config.toml
num_hidden_layers = 16
hidden_size = 192
num_attention_heads = 3
num_key_value_heads = 3
head_dim = 64
intermediate_size = 512
vocab_size = 1020
hidden_act = "swiglu"
norm = "rmsnorm"
norm_place = "pre"
norm_eps = 1e-05
positions = "rope"
rope_theta = 500000.0
rope_fraction = 1.0
qk_norm = false
attn_scale = 0.125
bias = "none"
tie_word_embeddings = false
parallel_block = false
init = "uniform"
init_std_qkv = 0.0253
init_std_o = 0.0
init_std_up = 0.0253
init_std_down = 0.0
optimizer = "muon"
learning_rate = 0.0098
lr_mult_o = 3.0
lr_mult_down = 1.5
beta1 = 0.95
lr_head = 0.00494
max_grad_norm = 1.0
warmup_steps = 200
schedule = "wsd"
decay_fraction = 0.936
decay_shape = "sqrt"
final_lr_fraction = 0.02
batch_tokens = 16384
max_seq_len = 128
doc_mask = true
train_tokens = 127700000
max_steps = 7795
dataset = "wikipedia_en"
Each number is 128 + 24 x the weight over its row's rms, rounded and kept within 0 to 255. Layers, rows and columns count from 0. Numbers have three digits each. The size before them is the row's rms in percent of the matrix's.

# layer 7 MLP down, 192x512, rms 0.135, rows 105-147, columns 256-319
100:108128107131115112090132124167105122155137162146130152157133117116128108151114113102109099103132118134117136119105149147112122145106141150109089118109114122062129178119140136143089139165145163
098:102117140099098169156143128130147123147115172153181131160127093110119101160105135061109148178128147111095124153145181126085118082137101120143111122168121148109119116143183130142109108134117146
102:170157136146110151099115125064106140109152145113142104096090135098111113126095127109126122118126124157132119141121164131112132107114068124136120123155119149153118131153147119124126117111089127
102:138136137146073128132126158125108120173137124151133138103116145157128121103131162111101125135058129121130110121105118170136147064128110135137104147149143168107158094121153127106109125106159153
102:109139116134161099150106120104127132134147098151120107079130129091154110080122161121094159113144128098158111126129094126107149181131118152144139132147088095109112162114131148136136124099140134
097:091131153129093130155126108112147088151111139089115114150135083168136092121128116136103108130117106173152125143128152125117105193123128150105132134154135143163150139127101170144155117149167151
098:098159132117096140141153141145101130097123103112163099135150105121122121109145095113117121085096161122141115152149153139100157137166126147113128141123100117136078134134164202190146102145124139
101:156138153152131140106157109134143134100117194127120127146125083126173129107109130122175115130097069154116120090145156121157109121152128146108128176112195130113122197144127132135091127162107167
102:124170123117108110130067157150141148193159074145111143132137155155160120124124126168131120136143126104128137100138108137162114117118123124163137125103121142071175089147162115163083149179110110
101:155121111127102164150096120162078160139073147144125130118153170136130144123116115133079146146132155117057154086123143132152131114124125123132116117121130143150156155135114102143061128113112129
097:090096133133159123076154143088102129120173072153164074105137164127119152067120125125118118132123107136138130140109140113172113131192140158135105141114146116150085121133162155137127114114119122
101:129162078116145136085137166106155086165118114154118134130156146112109107132130130136079116118109116127112180115121141096126124110123111135068131135134182150080072143093141119140093112159118100
102:137139107124126105134134117096128131062161101128161108135116170175105125138099150128128127132161110101077124155132145116145185117129125109119139159144144147117131126114102147130113111134106145
110:116168115119110133089134081149151087134113139149125070114138120117131149095120148225121107133166149125104120144155126123066145118102117133183138107135086128100135175125140063125108143157124166
095:091113128116131108151169156124136101125161106133106117124137104082136164105098123158130133132104124125112140099118172130146152114158063096138150129140113133144088095143143109144101127106144192
109:164139098108134104101137125164117127170102123144109126137114121087094144165132115103117140108131098107152141148110146108113091121154096110118144113170131134180150125053099062159130108111140157
098:122163116113137157105138107132105141104131116150120126103123163108138116155126124124165123139119090158118079136119147141090132116109125162126144121103107131125178121139096135125118116104125101
102:094131146169137137168095124091126123074129098143115085138145116159129143103103154116137071145105142127126169164142127164184091136136124117149132117076172155147091129133169130181174138109131131
104:159147121138148111124110130129128138142119098108129163116088137181142171143103122122118187130153114144122140154132118089101114100114070130105092092121150127152146147146152138117138119120123123
105:137113128144137163170104127154094116078134132130133104131118117135161166155137131163145140123137140135115154162115149127145081128146134146132155112101093095133144188142067147151073150153141076
100:133165122087132163156140101128157120149132072098108143142162142188151158118093138127154120104128117116118139124133097164124154166150136157136102084142168165141136149133129131141130137131120114
099:120128122080164099148160109144130167144140138193124110163113095098161142089138096096134119141132115138099097128154134100111113146124064134106077096131137107128128147117148117114099109154098158
116:116137179141144147127125094083129155136106161140091103124181153113142136164105108053145106111145128113152119069147118143133131157146107132132081134148136112111082101133104137102096122087113126
103:155128117132138106155132152136147126117141081109105128164107138137173118156114166126148118092134098102123165105117125139104111118100131118153134110104164099142141133114172178116169147183146160
096:084134133108108162115116099128099122121128146148077088125153114118143145169140123130122107142112130144172116116108097141161147140139155173131182094154118112130158103123111093129164139138154119
100:120139135103087119120127122116102124101150180130103096128141132150154114115109139127149172131097156155190159105132144119172110079180151144113092142153130081135144120181122103122131129110121181
104:095090100168100138138143150122157120175167119139136133110109129102129100109073125202140121117111128134114125116115114149137122167106145110135126136125101111107109134170137130117088127142146144
108:140133105124144147150115127143148137109140172132121112151167121142114106139119140171153088130149174120173112162136138128109128148125155176128147097087124123147138113148107113059143137097136110
097:112134082145155169146130098086169119160094118132140175076133129089156143103118133091105112143136147085086105146120135092126125136149086129126140124134141161153128087100113079104133109134096099
097:103127160108164128131135148160159145116158131168134098116144156098145131080142148108142139126130104117114102140175134085136136096149142134171157163118109096111116141095168141106154103111161098
100:155108127110119147147055120163108178143140131142126118148145146114105117163136123138103116132140119114096142106138163095089152132096113123119153145168156139134171131143122126130161117131119152
092:148110125128137158108124108182108163130105179120085146138093157160177163150096124113132121149133110123121110124135117122102120140157113123104142104131119118147153158125084091104150134126117105
096:160154071154088096149094138103118128127169098098091152102130145129104161144107126126133114164154167099117148134147126161106141119094110147101109091161083151131147155146143119128116147094150119
099:096175145167117126177135091157092111125139143127150125138119100161105116140110137141144119100170120091115195112137052095143116113132146108147116136094131198133154125137116117161093095113119142
100:148119128169097106095150140136079144110092146140111109112121153123124157114123101179166128161129161150115177167132098140100119100151135123094170178120129143120168115154147151140139136110136205
100:142125118137100123110134097119112081146130109105102097118146160146120139136156145148162115132114151102089145122108149147157134159136101163121118126138134139158155141092136115175130143149150086
100:133062166132103148190154144153078162143123121112149155141126154153144134163161118126089134100179133107075139104124143109162137170173108132115166153106096139114084167182102077158140133106151119
099:110092097139164112125117116141138139185109119168128137087144156120076126139114143113128156145171132169110113090104144121143132140132117089099151138131144173102132154149132122111124122142120150
097:143111094096095136143154136146106146144130131097102092142123095145113140125122100122116128101129142136146140120094146159090114125170075128121108123114123144152131136085170137083170145108132135
094:118128183113112113129180133121130160146134103163123146121163124167136135155125117115136116109187164105113127125143133156174118123136123115117120111132140140132147131155145130116121107126116099
100:130153141137051137139139121134102137144165171161114133144153128144108154121124132130115116122132167117127124159109096117181111133132111134115142122123113171116141150128153135132109120137114138
098:091140141103172151061127132133147142109118122082138158099108113142124138120117151121130121136163125133102149137120169114146100141125099165142139096122124119102134109096125147121098122140136115
115:104136132118107103121157139115070117114132135126153141120112153122117140118100130115144157136127126135059097109085152113151126117103132111153151106103149120111175146147174136144071128149145139